python train.py --n_layer=20 --d_model=256 --n_head=4 --n_kv_head=4 --head_dim=64 --d_mlp=1024 --vocab_size=656 --activation="squared_relu" --norm="rmsnorm" --norm_place="pre" --norm_eps=1e-05 --positions="rope" --rope_base=4460.0 --rope_fraction=0.5 --qk_norm=true --attn_scale=0.172 --bias="none" --tie_embeddings="early" --parallel_block=false --extras=["some layers without attention", "local attention windows", "paired heads", "value embeddings", "hashed n-gram embeddings", "a smear gate", "an embedding shortcut", "capped logits"] --init="trunc" --init_std_qkv=0.0257 --init_std_o=0.0 --init_std_up=0.0257 --init_std_down=0.0 --optimizer="muon_variant" --lr=0.00292 --lr_mult_down=2.0 --beta1=0.95 --lr_head=0.016 --warmup_steps=85 --schedule="wsd" --decay_fraction=0.932 --decay_shape="cos" --final_lr_fraction=0.0 --batch_tokens=32768 --seq_len=256 --doc_mask=true --train_tokens=270600000 --steps=8259 --dataset="wikipedia_en"
Each number is 128 + 32 x the weight over its row's rms, rounded and kept within 0 to 255. Layers, rows and columns count from 0. Numbers have three digits each. The size before them is the row's rms in percent of the matrix's.

# k: layer 8 attention key, 256x256, rms 0.151, rows 73-127, columns 64-127
# q: layer 8 attention query, 256x256, rms 0.152, rows 74-127, columns 64-127
# v: layer 8 attention value, 256x256, rms 0.157, rows 64-109, columns 64-127
# o: layer 8 attention output (transposed), 256x256, rms 0.145, rows 64-108, columns 64-127
k73 095:131155135144128145078116107136088117091150138187095148138103071052110140177119127125137126111094080095146148146161151124129147184108137146085113157143172139129144165136116103129096145103131197
q74 104:092143095092129176099222110110148143098127142148121094095095078118126141163152131093117095180152166124131197119102166113150135118101134159103109146111120142134135127066083165129103085135090104
k74 108:145121166137122118179109149142182123098128154102131166165161078175081195113080079147091151133164158157187122107119147153201161043119160127069141132156090144147100065120177059112126059170120101
q75 100:132162150186112144119153114103153103090106100145086139177160144150117121207152181103099100159140138141095166097073163128192094099076160129128142120091128184088100093096162138189089093121118146
k75 100:133083102147156162152080133161119110125116072083161087172129068149080112089099146100103130090155093126136108163148145142185125089088181147074117141136046129173089057118124146107142084175094116
q76 100:113130131121152145127083191133085130155154110087110129099097121101125203107185080118177144164137142101136146097171134169087123191178098127071127142074105123128130100174110154148143123139088079
k76 108:143107165124133072066144073121153133063139116103165134168090112181101071172112079128180135140179109115123168095094169133099121166093090095096142142085158113103156125178159082132103140113090156
q77 102:103107129072143128094131132063048144135106135117099114152116160121142085067109138149123198092115070147204143124133135121116093143139140082118181135130149116094127118174141088095131129151122204
k77 100:098166134152138101127106153121071159121135168133128102161135084045146122114156117128135123091121163125125175115113153156149104142161121199114108079073141138115102117138129130165197193104063170
q78 110:142144104145114129206141119117194155129120105097088070084132115150101091128104130118086128114109149135111107150092134120134111082099135090166128170149127146096078083131160129128192109056154084
k78 104:125205124104135183085083162120168067129133106173111176192153077132054130112125088077117145147196141171158158177149134159152111090162111086108126201139080074136087131090168131109134059180139135
q79 109:095150118136160166080138178121149142121131123091125046170163169107153144086080165129173087147156095144132128173171203138113113095160153145118127108097057189145126138108120107159139154143104191
k79 104:167068137149127170133132161131095095135107123118137160120184135136101113125125109093152160119137107111178080122136099141114090144113125117174158135137143173138111172133101150066138071137128104
q80 119:074138150127109143101112166145152132158111161092058060168138168176085137114116175131118148189138096089133177117119116139138145137099135118117088139117070169094177082108120105160059099144097116
k80 098:175155103168115104048069137131142123137101078176094128213160128087134121181142133127153136092147132113165157113189139163109073122127126095115135199145160159178117134096132134150138139148106189
q81 104:090109136128109137116107144091194158103110138109143145113112153162132209185117102146081138168122138189148158161183112075111174120097040125116113137205125099157077146137116110069125105143139063
k81 128:114142147118023100113109117147167096104148143136088171145090130104171121160132155117166122097152090105134134153123102105152099165177187155160103129125149144131127133130125158150183162123127136
q82 102:142167137095128131140142157172088141155139086118150104200072168188161079191154164113120138135134153121073079063135131088143102118191124084097111074075148118095164114105128116140029135104137186
k82 107:139132118105200166181181090146161133129113099152154120179092131130130115149061181144107119152133194138120111100031093098115197076131208159141117109126162135097165157166133152146113122150164086
q83 102:068183123107131185118148145125133130081128125128119117110108164173122125161148097093140163150140064104169159135134179113114101187181077121139113114216092159056134127091076080081080117144101141
k83 099:165143135047116118136153165085119150118173114077112134111138121093110099133095104130203117098100136187161077144141135141139162105143181114175135093098183146141185143111176138133152093149132132
q84 100:125170167185156173128152093114119119087139150105076132122102143106162096119136153125129147147126151104095119149108112115132085162125112094177087165108160104131096127150176141186161158115127097
k84 097:145125092153159123061165158105130111151096149104157147098123106126132152193099118115143157165081160132166187099173117126165100146103165120123130150123096148197087115195154106152172101184184145
q85 096:135130208164100077154134134143117114092115134080147043082070165089133122131152138103163105144116146102098175121123099142182142154140149169150153132124129124124146137121103117054164122175204165
k85 102:088152106099136137147103152091133155101122127136119166135068132112148134102162164101124079182128203098139119076126130148174130142141080106158116128149077125102066144178128154202094111086139143
q86 107:104090136146092129105074155169181083120105135150137134136097165061165086170120130135188144087135038140150108155096062166097173128150180196182066168137130101152111094107153133110082099097060086
k86 111:154140121142145131143058149125077127177139072135105136121141156125141175137163115206156099132167147069192129074177150074173142120101063134123129100114110147230131163111059149146061141223103088
q87 099:109129101113135180106100161158155093146153153111132163082117076146132154104105149123091104130117094095245138137113096131135110115137093070059072155151180155089148112194124169145092086188161144
k87 105:133099112137111114069124167150136166134198134068207077098078123143122163131148111140089094078115120117167111123079121171175187113121111160114094053097157098107094159091111130110086141113138105
q88 100:178197091145119141119132151210122069128089115150113151051100132081080161093159089126089181085092168177104132108115106186091130202162122114119075189085076165130078157126130100104091123177124124
k88 110:134147186164118128084124122125196120114166111207149127126121171132116071181071109125131156112145083102179152138049107149133110107109113130115165146244152121127069137131129165111146162098103137
q89 113:167169133164109118029127141138153069153112151144155073153102218140173136123061099130118130140197180089095147121147136170127103071120183118159133177110141086162158139124149133098139091099103148
k89 108:162112112093207120114162088163076178156153089114149221126135084136151079127154106189109179129106033108092125110130106105101091119138075116122122167132164157150099116093131087100092135154140111
q90 110:081175067124170154123133104141129104120141074156093112119083144074169129143094098121088173187121080160153145075089136129105115120120113113136116113181188117105184143137097185144023162156150077
k90 113:148105125139135145103145087089075167093131126151102101113114103107154157136068169124136116187159056065117166146101124125141206121170201141138095102113155082120088161145151190135124137155090155
q91 095:125094094111130133091139118116095123114101203148169158099078121134136120052124100140139135143131149119080104145103142160174129156225063173160126171133103121155149147183179125149143159152100110
k91 097:149148092117158104134154148163160150110120075134143212115196123160173091074182123158135151180152138068135162071110115094119097082104114111091143133139061104121133120110120172134046169152095111
q92 101:107094057090062155188127102119107150143161127118102177137126143147125216117069166166113112153089166138167116115071159140202096116146097121117139120120080157108134121131134111083072120169128101
k92 103:195129148119105137103202145134178121174146151148107058120147073120130169126163136124132076141070097181127210144157113166097141155162130183150140093120117145142181139132113141118160160135128183
q93 111:140081080079115153140166157141132143108105145088113142143189165177117105132123134161079147114182084147109095128128152152129114064172108154104179084114128126109194144101152123141111093134165081
k93 106:080141167081078170110132165148092160120148141153124067122134194151126094169092150129107092111130090138105083122113090147066141107199134171095066107106182090127196146174117094139148143142156125
q94 102:139102172135122144124120149094101092112120170114131101085153177051132130114112125125092045183090134110069133119132126152131082093104173103174167163208115132057120143152144169164116107075116127
k94 102:139128105110158090095082134144128125183109138122097146103149111129123077112148106098082117121138151128118191074188114149107096132110112112102152081143106077167033158124076120112138097093141172
q95 111:121131098104142155139167109128152154128152135166106112119172133105121162184157175157193112127079151116169105137128146131208179114118127103145134135164118146107205134126122146133088168135144150
k95 108:176121146100115142095170128149107153111163179153135130109152136072167094163081138073168122149110089147164074131181117094119108178165152120161172084123097102041108136085091122141087141150151136
q96 101:129152151114118141123117131129123072173068182093117111139074183130147058125135101123138128038139102142147074160144154188138071079171147104145128111143113108119105148103151132122159101093133144
k96 104:136120137171132163166147166087178124147146120115167172173124081151135108135071134125114161179107157163073129159165099148144170140079111071133124121137099118204119160146137100176075089129159183
q97 097:147114117119100107127117125149128103141156085108158098109089081092151125178181131147129099131049068113164137171127137160083096161155190116107150074119151177102201153102094086180080174125114147
k97 113:146139102116149146167084089136119163143125119123114068168101153129134138134067093090121158141151134087140113122133079091138144096152121159163101074188139133151153133130086173107108139096160118
q98 100:192138128112156153139108117083173152152088100166128167156110112065145145129163162117141109140112151142183153132136093043159106093099144114129134153126158179131156145118151118158097156125076198
k98 100:133073171155136140174118133077104129129085108136095114147147214155114102088125118075188110159096104183110129104152133070111065142095124129150111110178136140098112197146123149084095054132103175
q99 109:152140092098095100138160105100128171105129090143106163100121122161097160161127198128088104134118139092167074148094076115191120068142084152087096131099096139117071164153113159118082130125118076
k99 112:087151114122121121120124112100140140103129167114110120155114154125119154207154164110147105092145078102117162106133096137163090117139138156112159177102222093126159164128142102101132142098108161
q100 099:168057130099156125123069126088174114126114148098151153123184126129183123076166143083163134060128082183155181106153124127128093061191103125078147075131156059106056125107187124125132112122163115
k100 096:118150136133100124192143109154135090089189151134132123148124127090136199139176143145127072119173170190170163160033125095135199081113178200065150110136097052139126129098148116130139114141117112
q101 103:107120139136142180114125113160164127141109121136130149123179149136179138174153146150142120159137159114119156103134141153083084169104139113140152171192116140103199092076048124179121171194168155
k101 103:142122133158157141097104143197058136144120085116152139164159097162137132099133076099174133178179184128106111090115134100142107082151146137083144091095119177111164125072153121206140074062084122
q102 105:126147127111089151146141115074151168127147141101168105103125115132133158062149098220121144156131109099100133098134155135113215120108110149071142119188114150132168112121120135139115091116150105
k102 104:139113056138071137119130120131073121143129115125186163078130159116159176153166089105124130152114122086167164159063117136118117118113163140120110098096089108140148205185134217169114135145143180
q103 103:097136134160111187138111144090065108119173099136126086174138100110126127162137139124159079147091165105111077186189095099134177139124167125130149119128176154174121114154149162110172149088149147
k103 100:132097122109110094154141093134162136089077155100134086130082183087167120110120143210125125134121126092193089068208120172216101127112184144148117123151162203151123131155176164112134124161157116
q104 102:191120125126148191076142147134077172179127118115097167169104153090104159181124124119172177137079161143156075118068143158122130129139199130169175134120106112167134162137147134159130150177073118
k104 100:154123059130143083125119112145098124122111132094212109165139153186104148088154139186160161177172123103086072090080146133088174103125102090075139130141177095160130078106180105085098187108092125
q105 102:131143139087112113103190092096081110098131095147067166103090073134163101102112122154105151100083091122130183128186160106151115160084127077091173113178092143138187092134152133156126103142140163
k105 103:109184127137178078161150130129098139131132144165076093166119143094163106115122149154054141164162103154135169082124103177149100170095201150126154100056132163138091132168146152132140091137153148
q106 102:117147106125117184116125150131064156089132076176152178170104162168119088086156089120162102085096112134130137140109131129097162188115151177056139120138080076123134135177080137145164133090159104
k106 095:129116084131154143172139180152065160107137166044125105105117140097178181077129117104135120144080176123103162138084162126123163153164120089110098104151122123102163129183120138124149127117077149
q107 105:103075131159152131142110156122169173099107067073090129172122109157110084129116062129127085104126139095143163130162122183166132100183100114094122076130088143093191067142114101140091133142122151
k107 103:106198071124098133121115079087107145100142087152092134089159200127163124135178098090154099079173168106168115146107150103095116184179145158070154108176154156107129173125157183128108158104133092
q108 103:123110159144064174113112129095155080154139121146126151174112147113166113135173149161178125103145147124089080111151113187133154179145116178214140151180166194144154144080087078117112062116087111
k108 094:171164131119118165124103118100098073142185125076139120176052124150129106103153078124107082162119135120182114156170197087113142128074112123091113102171144137138148116118105096136074120116117162
q109 098:173222078127084133098071163068036119094068069174123101193094087123150121161088194132175123125164116108156074113182133126134084109149121068109161128094122137105149147194112167137170093155122108
k109 099:159079198134086117090137090075160132102092156158147143145111180128128113093121125108123104094071140145127143113196108106157123079085152139136102116172120098152200136165196156159143154116161125
q110 106:083120145144153118143104072118098138110135114200140104123178118099159131147165127108169099140138098195112114097121111126129090145138154157133092104182107084131075125134144117141072076152071088
k110 102:130137128159114176122121124148178089109113115145167135152144114180142095160119176097115120109089140150108124130151089068104183084153138173123143124126120081145165102164132160140126145121147116
q111 117:128127171090110122131094130190110131119111148073159158139135063135135127121094131109052099134152136161095094050155081056118178117065175143082138148107176120124145148115087084185065168075100052
k111 106:146129154040138153165122079101105105136134091163094101173134172138097112115117142129166074125104168162111094134146168162135156125150147142118116110112175162129144110135094116159105124098073132
q112 103:122121138115098177077100125101117170093134138134154120145137145146150132160103109147081075125164073045088092089086125135176146145096163135143083116124158136161192100163100136100065067135133069
k112 103:167149134101117138129140127088079134134150115129160128163072062160126141103085115188137080141104136062119141151135106151096116098177136119135089139081159166122179171143148105147146117137086083
q113 105:118129096120137083171093132125120141107144129078152098116081182150200109140183075145104094107146176151172101112082130144144160099116092105145107102171072110188043107119088201139140164148130136
k113 101:137089145148164136146180098128166069147096141124074124138158122119096145146065164154131182141169098143141185120145110135134114148074134100126189115094127124099149191051127111168073084107111137
q114 108:125087162117118131108169134116165151125096143132131154170153111097199105122120073100152156160116121147088100090154164104144163104114147133120112159229104120191085158136129146095152151141147106
k114 106:116145161123117089127120191147149072104186144180136118127150117101118140095128126119106140170113086113118105118144084082105106152120151061129139106133070141130128137201133098093029110132184166
q115 101:156047160093096157143101096167189125131146097137146072133115152152100132161108096092084132099077170140073114121051110131107174134135133147126139120218159101042147100118148088076138125097147106
k115 102:116130089091153160114114127148117135119140147137142149105098115123096160152152189126168133110124156201043098153168145130150146118120169137147119199154128079103178184120187187185108104103142118
q116 107:160094106135134135114137166142117124074053159110187137103124104109128173183133091087171116151148127126106118082077102157120059138131124082113115123075151147157099100124136137104158172092133147
k116 116:113108086122158145181058165122109157132064059134182164124167089163107134094123080166088158098128157139108139161123130101112128133077074136101122120129092147132129132138091146128084089171123095
q117 102:096090102120128117132147116077083121116125111054099144102094133146140167115141093139110114123164151130099167152130063087094119132114156050043160094160106121098112106140075055190159152132145034
k117 104:077122119140148152095145125129156124156193099153094108139181091100147186132146105183143127120153072098110137156125118160101159110153201165084166135117049130153138151080086195142074079060134142
q118 095:159106101116136086093160127177158161111179113153129152087145152125147072093088098146104144113068097174060141148149117112129181113107047168086076137122109087145097164175122158112150124092147150
k118 102:126092155141085119079099170123142075146082098162146176134086076126077139122118081112157154086123142091101104146020160137222140121147134113185124175156084109111063152124133098096124129108113118
q119 104:166120211120109108172064136148184111121178095114148144148136085150133126121133167054130169160094148150120139133087151138110101099094130140103121127111151111113175093127142113115204115202117150
k119 107:129137091101173110161123120150169123164145112056092182127160095130110171152190116114093140121078110125103125143165150120150176113103109104116130101129109159136120092115170119148100104126153180
q120 109:121154165175155188102132140117062113108123127115121100123106161112108110112180160117203118114117155112203115131110173116151146128092112193099161086071090162098153120110147094159154082106152130
k120 105:112096108156108198151138108119110131137129182088114122096122140181171092085139134122130071185123141138127077153157141128125095109121086099069142087124115122103159160176126083077135161163109173
q121 105:069157132101138095121076139180155126114116123165168148095145136078105141116120199172111087104105056153148137088100098116116162138123145119105114117154071159168058104114122099119118123194146101
k121 100:099132173137102070123077127170177111106114082137200128115159152098160119164095112095133191193175117177127137138124144153089145199131160155122117138168095150113096080160124168160104181125096131
q122 105:164161075133179131155125155106084129152128191172119130165198168143122192100136143179181111156132073126134131120137158112110199114179096119056189131158079153108143192111126106127109107148111123
k122 096:136101151124165168123121122140098133113170161131146179096095082161163114129105120099139083100152105121162116102125150113113090160145118170105119088151149091134141172119072215115099104122142145
q123 104:135149134183176097064068139143111087163157134108102111135119173075144102092117162141163163110104136161125092135163167141111126129152144141111158135130107109088098178129120076109154151139077187
k123 103:114142123164121119089084128129111191156125074133166123087106155116120125078113113141189154171158122148084120111096198137166102139223101072109096103151140116123108137153102166121122084156148083
q124 097:165181128170153189132146120108118111146153085175102163157077127160098156110061169085149094150112110147191157069118103128136182127164157096154097165144128106132161123208184113123142101182150164
k124 106:139103162067123148130118055169177161090141178132129108203186170101107096157119101108117105117137133070101144090117174136110108161169140175152094102149183123114192132143149087099162173109128168
q125 095:086121172173112107097150053143134113149120109114118103156136089130091129100129149134157133155137158085115166057177126065107117097117156082169159096099139150042097163147094157158086157158143077
k125 093:115137119112144100109107136174055107126101156140094155168105156110156163128089151157112134132173153084138120160178096152156124133080127178139089142131168178142111161118132107205177159130154146
q126 104:130139149123134099096095103156139167117130126129146105119126165148100148211169136095140147155126168107119024160089105189095148154168138110135070141093176149124124147107173117132130125136132130
k126 106:069107101069189190188096160148136131153098120103170147164123158147121133153097090208168162114120155120088082136146101110124139143080137081135121109154169125156135104131085107114154034163105125
q127 100:080115140121081121128133125150110109150159118144137106146111114110177155089160145065095125108092118103099100116157105136160121184148167158121160101113093142092135132165107102138150128125120144
k127 101:113099127084176141139118162131076142145124042133119112072134188125063134126196115101176143117145152098144126114125105140115163166140161110083116121174136165100141139127108204108134135131123135
v64 115:110074148123182077105115151135157142124090178131123127129089136099126115120146129158128121121112132122132143185146156090139154165081167139137156141118191122130128188101146121160135186129090124
o64 109:092094156189120142166112159121147103142117102150158087125131087155112114134099141158111149168090150087109176106116064098117088110088132092085097115140138091136147096139110163146069152102148117
v65 105:110113128201152131172089132129175107114182090121145177123121108116149140106179068173115079153197090123144043093129104085110115114081062110111117153105149126153074110076138064087163113143151137
o65 107:122130130155135158094085098115074208126162143105104093203114103165112168185123159112147140100108114104166129205122129087142137104143130116138176108076156152129136093170179167139118086108104115
v66 096:072169124176113142226154119145127170079149108119122142162147136169123096138175143119132078118111088136102136100103118120121113149125063079147191125115197154120110120137132137164159087111112120
o66 087:182184127134164132104121112114108099144165106110169105128122173113098098109105095147176192151095156141198110084143136136132111215154151155101051144083153128076126110148116113150115159099101141
v67 099:115088157188055130090137078091216194144128092108147103056109171083127144089163124119133097123147112128119144132151108122124117102079149147113129103077157116150105111121123115084081063155111134
o67 095:131109158185112120140168193140156097170095177085153119116127113156114165194170080164107119130074200119169158137140130111176133052140126072127173163160184156132093163119167087133141098093118140
v68 108:110129124067130080127120124164091156126135082112085102173087097169100138158141105126069153091151138125173125133117165103071120078150187126104120138090107120154157192165132133133082123172144152
o68 104:117120129146136177159150130111102144108124129153143125147184137103129136149130148169088092136161067121144159063127133106156142186124179112141183148148100131116070058125130104155150125106070157
v69 107:105082167174100102135066130170164111195099183143150150155129118120186120094134102136108061131136165111139149162101075104073139151162169121091149130144165134129107087159084124180166108057154100
o69 108:124168136131122177145137101123155130174115116132118134156101149132087140166140053098138159179087137124128104114155106148109132092140138045101136176115186209181166087127086173157060122121133045
v70 103:135128152068069108075142127072208113095108179116124159128096085166122069137139126113097121104153194042137121150069128129080095122133144196133125109121094202121106122164119132130155105084089136
o70 101:159079175182124076111178116160111078096099113101145109110167089128077143203145059147097128111138099111059197080146124086082133147108137142180177157140151124154133123124117128153108124165156108
v71 089:141162127175151195121151153129087159173132168185142132147073118113112153102115146088152110128146183146063108139060171106109135111091149205188145119096126129121130149105105147147121189030129177
o71 089:129140179116138128185055077128131127149129093149132125155179156137159138153151107114094148105160175103132104101137119159143152120117151122140123120111142139125100108057195099137205112132123110
v72 103:117112124153145083137141095184187180106071122136157156158121130118114159125141140088134095116128091105107154175128131109092146138087136131090152086070140174112087050136167123136120114077129128
o72 099:148146170125121124134117153156139094118127133101126111104113165117139153150169085155188098126125159126167115154172161144092130141135129114138121105079125145100153155135134183110117119112184039
v73 106:059109142134119132126158196151102175096115186155163172203086131148153095176154160121127146109100162119072178134176095137056139134148176150147139119099176156121069093145161165143127115095159142
o73 098:081190125131137205194100156098136093163164171163117136112143203137135126092130021104119097162136106094111122106165106140087084191099161127057133127101168172105146119107193146056107133154126124
v74 101:136153092149132176170159167141078124120124120150085112157135115127078071122103122067153136102138124089126104158134154099165151130091126161208059116119192105100123123119180146121188131172105128
o74 095:065128175117093140118161141154136183131159134130153130187127115131155094051085144144082170173127169093134164122121156166123149134115130092189154137132129123145134131136162119080136184141141097
v75 112:092151161130137123106149137069195133104147135158166190078149105084097079163120198107074126068077077170101120092145100149143151121165175166109080143139097151127121110144146138124096113101173115
o75 107:082136074107162106181099172129118134139100113131180121115054142112144137132139125070107158140164151097166126142038139110089095084039030091122108117170150149139150156145082121103132122103133112
v76 089:148166109141075149111180089136161136135103161124103116095108112152133088128144156124124178140135155132129089122088178116114201131137143161148157163129161159128084116137072084132115107167122146
o76 086:119110138158123137178144143101117116120103114175126121176152161183161145112162069109121112123096118194128113185154141129091126078145155167167162102133169153131133097083140136120131138070147141
v77 093:116066125056168125159127153170072157100107090174182119084166137160069113087141156138127152106114148126194148142118169145069142159149140105110124099086120158105100126130141057149128121128087115
o77 093:142162104186170131159133179131086154166105127163121111169163174153145059134146102124132109103067114117128089210120097170106144129157108083126110166151076060121144125162130201158199158119106157
v78 098:118146104137117166154136116074156147178123131135110136142134128111115087168133123089214136093149084158069143075123120097114112195149121147153133078115152059099083116184169151150125136081175056
o78 094:106158134132142112144073149205110117120159176186128111129138073165098195077153080141077084127119190102168127133142135148136081116072137092107094156153139188144128169180135182120125123140093112
v79 104:147148195108108146160103123136116089142147161143076104166125096111151154150152104129161112178122071111153133088163105128128146178154102097141076140150163108099150089104132208141222101110106131
o79 101:120145118095151116121119076095177104115184190111112129153098081144062145129074067151112067101132170132144123129136120172175175099128143136087108129090174116183175082071112102107049107138060157
v80 092:134127095143092145114163108131184165118173106134135090110130094154051074148121180116095133128101097127121179120112160142117105148153195106122118173193053148127183139134112109157158103150111170
o80 089:106185124116174135106099183043132159122133190152110141082080229090133135130173113161123145120153117164162191122183145130134105087156157104174061125153140125119143181124145142108124174107099101
v81 112:211138113127141122112202087067150149130146086095062136128103088141110098121177208144144157090166084099124145108188103102126109146132114098117128122053167145094143160093117131080075132091116155
o81 103:162172170134129082140093131165089088182141150110123166135159093156165163103142131122103118119132149158210133173089175168097103121086148109131121123124156095129001049136170170115201111092166161
v82 097:113167146148119127138155189156100076139137136192180136175145115107103072140085124187105102140147160103103128083165150151108138084138167161170111158147078136090075086136147148157149090172113171
o82 096:074189075102188161126172153092145169143068157137121132174101108196140125139172122101104093077144096149116142098124167106161094120147112098092080144172142119105184104055115123062083140157072126
v83 104:111141102146123134125200130183113157105113188125140141197121142083098143139170107136101082101053131120077129121131142063191108142104131119083157148184162144157160117119178104116158115129092131
o83 098:117153093147182118076082178078135146100156151109073132100157127138139091098116114108149087112156149106147098113095159175170151195171166137109109091094102142153160149164140124115144156119159135
v84 108:060105112174154142126186069077102128140141151082055106164194110118087104191164140088094113102169083103153072139127123147131132170105161186148116170090090130164124146149121151101117150143118129
o84 103:129136140173082130186126131172143136151141139124141119102135197102122167152099185192149178110181139037187142123087149182119069153166104116139127103076079105161055112142093157110146155151175116
v85 112:176100119137156095067173100081090116086115157131122150101144155121114064171059114159162153111222125128194146134118088149071141119130171118090073135130094122138111112137099197141114118083169142
o85 102:127135143109066160127183179160153104173089114120127162175159072158114096088153144109106166130182148126081097120107127067087126095107086140125101197127173121128111104069115110125084092111105091
v86 096:121109086082186108126169108142109123105151078102094132123075143112120106105129160178080145070174107141147090119167146162165114097141114058105138144124092155142135229086111130165106119094149136
o86 099:150073088153097156114095184054093134142160100121135162165141136155136194148162168125139139131127089125174112131147119152096133162145075085125105071163088105126092136117117115167173080144069125
v87 104:082127076106191070103102130097093130110147166101130097128085112104150131127110115155114118110151161139137149136176069080144146156158134177214129088096107198130033175070142193100104104118132149
o87 102:143114155187107151159163210133162147135080139179103109133072156204043184183092106172122147133109139091137151114147141170136063130150139121039140128120144130133138124099071140127110149159119067
v88 109:089144193132174085163083111230126073168169151135125149114115125132111087201113109117138105120143129152111077070113165137133159160077101147151117100127128133138109151133120151113085164103074092
o88 110:142119101126111133127054123140139108117114125164160069154081130147181143125133121085165125194107130108156113132241090041215158102093092120100120097133159186068167135123096140196108114163117120
v89 094:161145134165108147147111155083148093114131119118119154142107141101085168146112151186080164118149153114191111140119151140122138054134122116054131083081047111178155162119110088084084120165120127
o89 087:139110154184134200113153165071091092103057139156132083148141102150166099226198150171128137138107116137166134139141132143156109134136081135093111145149083103138091173098083142198117079145125102
v90 105:117099136097118154167100109100100111137167118152167178096157084114103123094127058109165109116120162089064137105110116092183083171123100118187082107172135142153078143112105112060154129155098158
o90 098:121181128184104118171117115110112148108085138080081093143111154137095099097082140156139146145065179166164114125129149128121132067081082124108115155138160164138125123173164163112178136158139139
v91 120:113108117125151152187124085152102121136137103093139106127154192093141170076145108151100125122132091114139180176120125065094126070140066093098161106115137183167105149065111078065095081125130098
o91 110:165143151161099067131130116112104125103141114132186086079156129152176136102119135088224072114102083138152132148167136177114121146141189173148152092075117124136120153110138165157173115171078187
v92 108:097191185162172180124117128182105105112073146118129083106170080164104145132185116152097066045121083190103093133139121148168098127097146166117120146112129085114138165162147138138189135179145130
o92 103:148100120084134163131169120125135185138133145198131114150141126065143102113121170165141096137117149116157164136153128171151132167113100130130169116135106160128176106187085074117140135147156136
v93 101:105178128145155137083122076085077060150147125079060100135135146167125144075123146189141131107194148085158129157144154109089129120124100094157127093115165135147157123088139113174150083086096072
o93 096:101085105137134058104123118143115186120141156053148125123168145082108193143089122154158118117103127149133127189120051108115166180169153104131135118144133104186070178104081096192116124126137115
v94 112:126107115100159106130112139177116137098059127118139130105171108146142145127082143134108110148168085071140113111122080153092084201150120170135124116145102087189161153166136113087117159181211125
o94 108:136068068180130132162162091091094190104176092122122142151141115165121118161193131079148096104183117130127120092104144177123132147118140144099159133151036145124109122108149132089101102137158125
v95 098:137172138111118123167154196140147093165186082104057144182134119112048097123171135108081134158120119118080099177134137082129086105129173089188144115150153118123178129136154121101129088156090106
o95 095:125118128100155096082099110136081172107132184143218103095135106097151134143097120160095176100099118166123105126161126152150244154103146147079085111143147133108107097130106051164069150124078176
v96 106:109163135048087146096167116086204109122180092061089129157128123115095185164141168118124140165133113078155169149108094086094166127103135138094142122112155177169120086197130127171152125144164121
o96 102:141132163129112117111129099167134145106112120133140091091111109090148093177107131111122101135165095135167130163096158069144172111149123145134135167140175088079176170103137070110112077071090114
v97 105:127171101121154108161114149156159097093152155101085182164130150154104135173155178123149135161144156170134139158066095109135116151120171159095119086120175172062139123138135161188149115080130137
o97 102:107099133125120118108106157126135153090141168129154063180153137139101149152157143114089149190140128118135152150065164133072187167060137086147101172158175163139179152122125127146066161127144163
v98 094:147181164161183111134163056196173148166162137129157134116125148116142182109117153155105115151129138152173180154081174082132113091175130159074119077106147196090156131098126027095127087157113146
o98 092:157130136142182122124095167065063106111162104123141114151189178092168131141164113068176138134128137053152099163135093153120156193123171078145105128179096105157143156132106173151126091101170166
v99 094:167152124174096090095123180120140139146081085105234157054109133093104151073128087129145138143126178064098122161120109131121143066141164166147103056099124164103122146123161105101158083174058150
o99 090:072157144123136150150151121171150119096097191121106120146187136171104116133171138129069124102109170082119096112139130098137100095106104050143083125134073117149084187163152123130181124064077127
v100 106:136089146121104127114160211105125132102082152093142124125122159113095151178189162136119139120110148127168159098119137161094149134148119110104122115115103107140139126106091144144082100197102088
o100 103:129147152180106136168147139126112080030126109150149124111145038150140105136100119141122140136093160165103125160184156132131096173141094172091136178130132106111167141128143103143133090155138146
v101 102:119150170095138141112096090136110126162142136161161059103142111124099091085118119114090200096113138131126129054145101166138101101130123187128086087127069159120129127168148099134121104127108114
o101 100:108151079152127094171117142139168144080095169137202086139142140119202140151154171144121044077086087148132102155134157077101120120089120143161116144174114162145125120081050134104144136192106186
v102 093:174157108134136110139138061137131122141156136114170116150067145102148122143087129098152123170102130154105179106093191114097141132161084096160098140139162139093070145153139075125124082076130204
o102 089:126158121163069145152164142142108148148139121022132125139147180114160127134139140110071117117098116129112203144161105125155134135112135150197157156132117170171188131136108146182155191115106150
v103 106:069105118158192086104100114123149104138103163103128125139076154118147141168095097149122126132148119092171157143158088058097088139155159131096163114099118154115113071139143133125147071094139123
o103 099:102127141128150115123150157090107117124106118123135124161078129156111160143160107169179115165116211052070155125134147104113116163139161147079076160126156138170142157100126120170094130175153108
v104 102:134096124059106173132099072129163153128183158141087103087149115090161171093150120165105108187149067112173144128143125163104138144142164150103172096155105111169125150120115111157140138154090085
o104 100:180086061101113094123139150156093179115129154097138149142120120145101121193127145155106178131119110067146085101083105091142105146119126047107086119135189073134089207141102182119090110141104088
v105 089:145067136141059137087143092146149032150086124084147113133141144131165146175123156142114145061172133184179128153154142117197132111100175161118141132086141164133048093138126121128162105092167153
o105 083:124172122117099126117148166099156145154115163147126114080170131103147147159127149156115125086129121126081135165110072133125193082164166124100092175149158108103158045088110169115111128168109078
v106 097:084039103124136145088091084089147105093105120136113156050107079089154110118121151147162182068129126064138120108184088137072098167124156123123097111107131119098158140163116100166121054059114141
o106 092:121139156165100105174183115132128153191123180131160096100133134143154102135180132111088116141146172148081115113103153097121106047092117122125117127148115129168122115090119101113123136151087063
v107 100:140113101121140130070163123161221141150133134115118122137095155098159136144093165154136105132142135138133083148084177102069126103128120087055112052148101110158221057136166160143154211144080157
o107 094:105133166161126173115083109133078103119170105120145146114149140036146107107149126116123160138155108131111126142172044084168140114111126082159156137133145099111091144124147116115145103116171125
v108 099:114115061143115109143032105171125140082128086100158161107146105123154075125176117129175138126114119176071161045111141120153153210151092065123135096152158150156139155135148095099159096145125130
o108 099:135147112153130118149142118154085149177134167029106088128084169148130135107159129101101127159047130114162133166123188122099149077118137096128115095064113134142145085198128125194077146162076124
v109 109:205147170133086138107092083103076119110104105137215141032110067152152167122122093187140120133117180183173106140128105149121069052149137126170124141167111104139195125133088073138129208099105143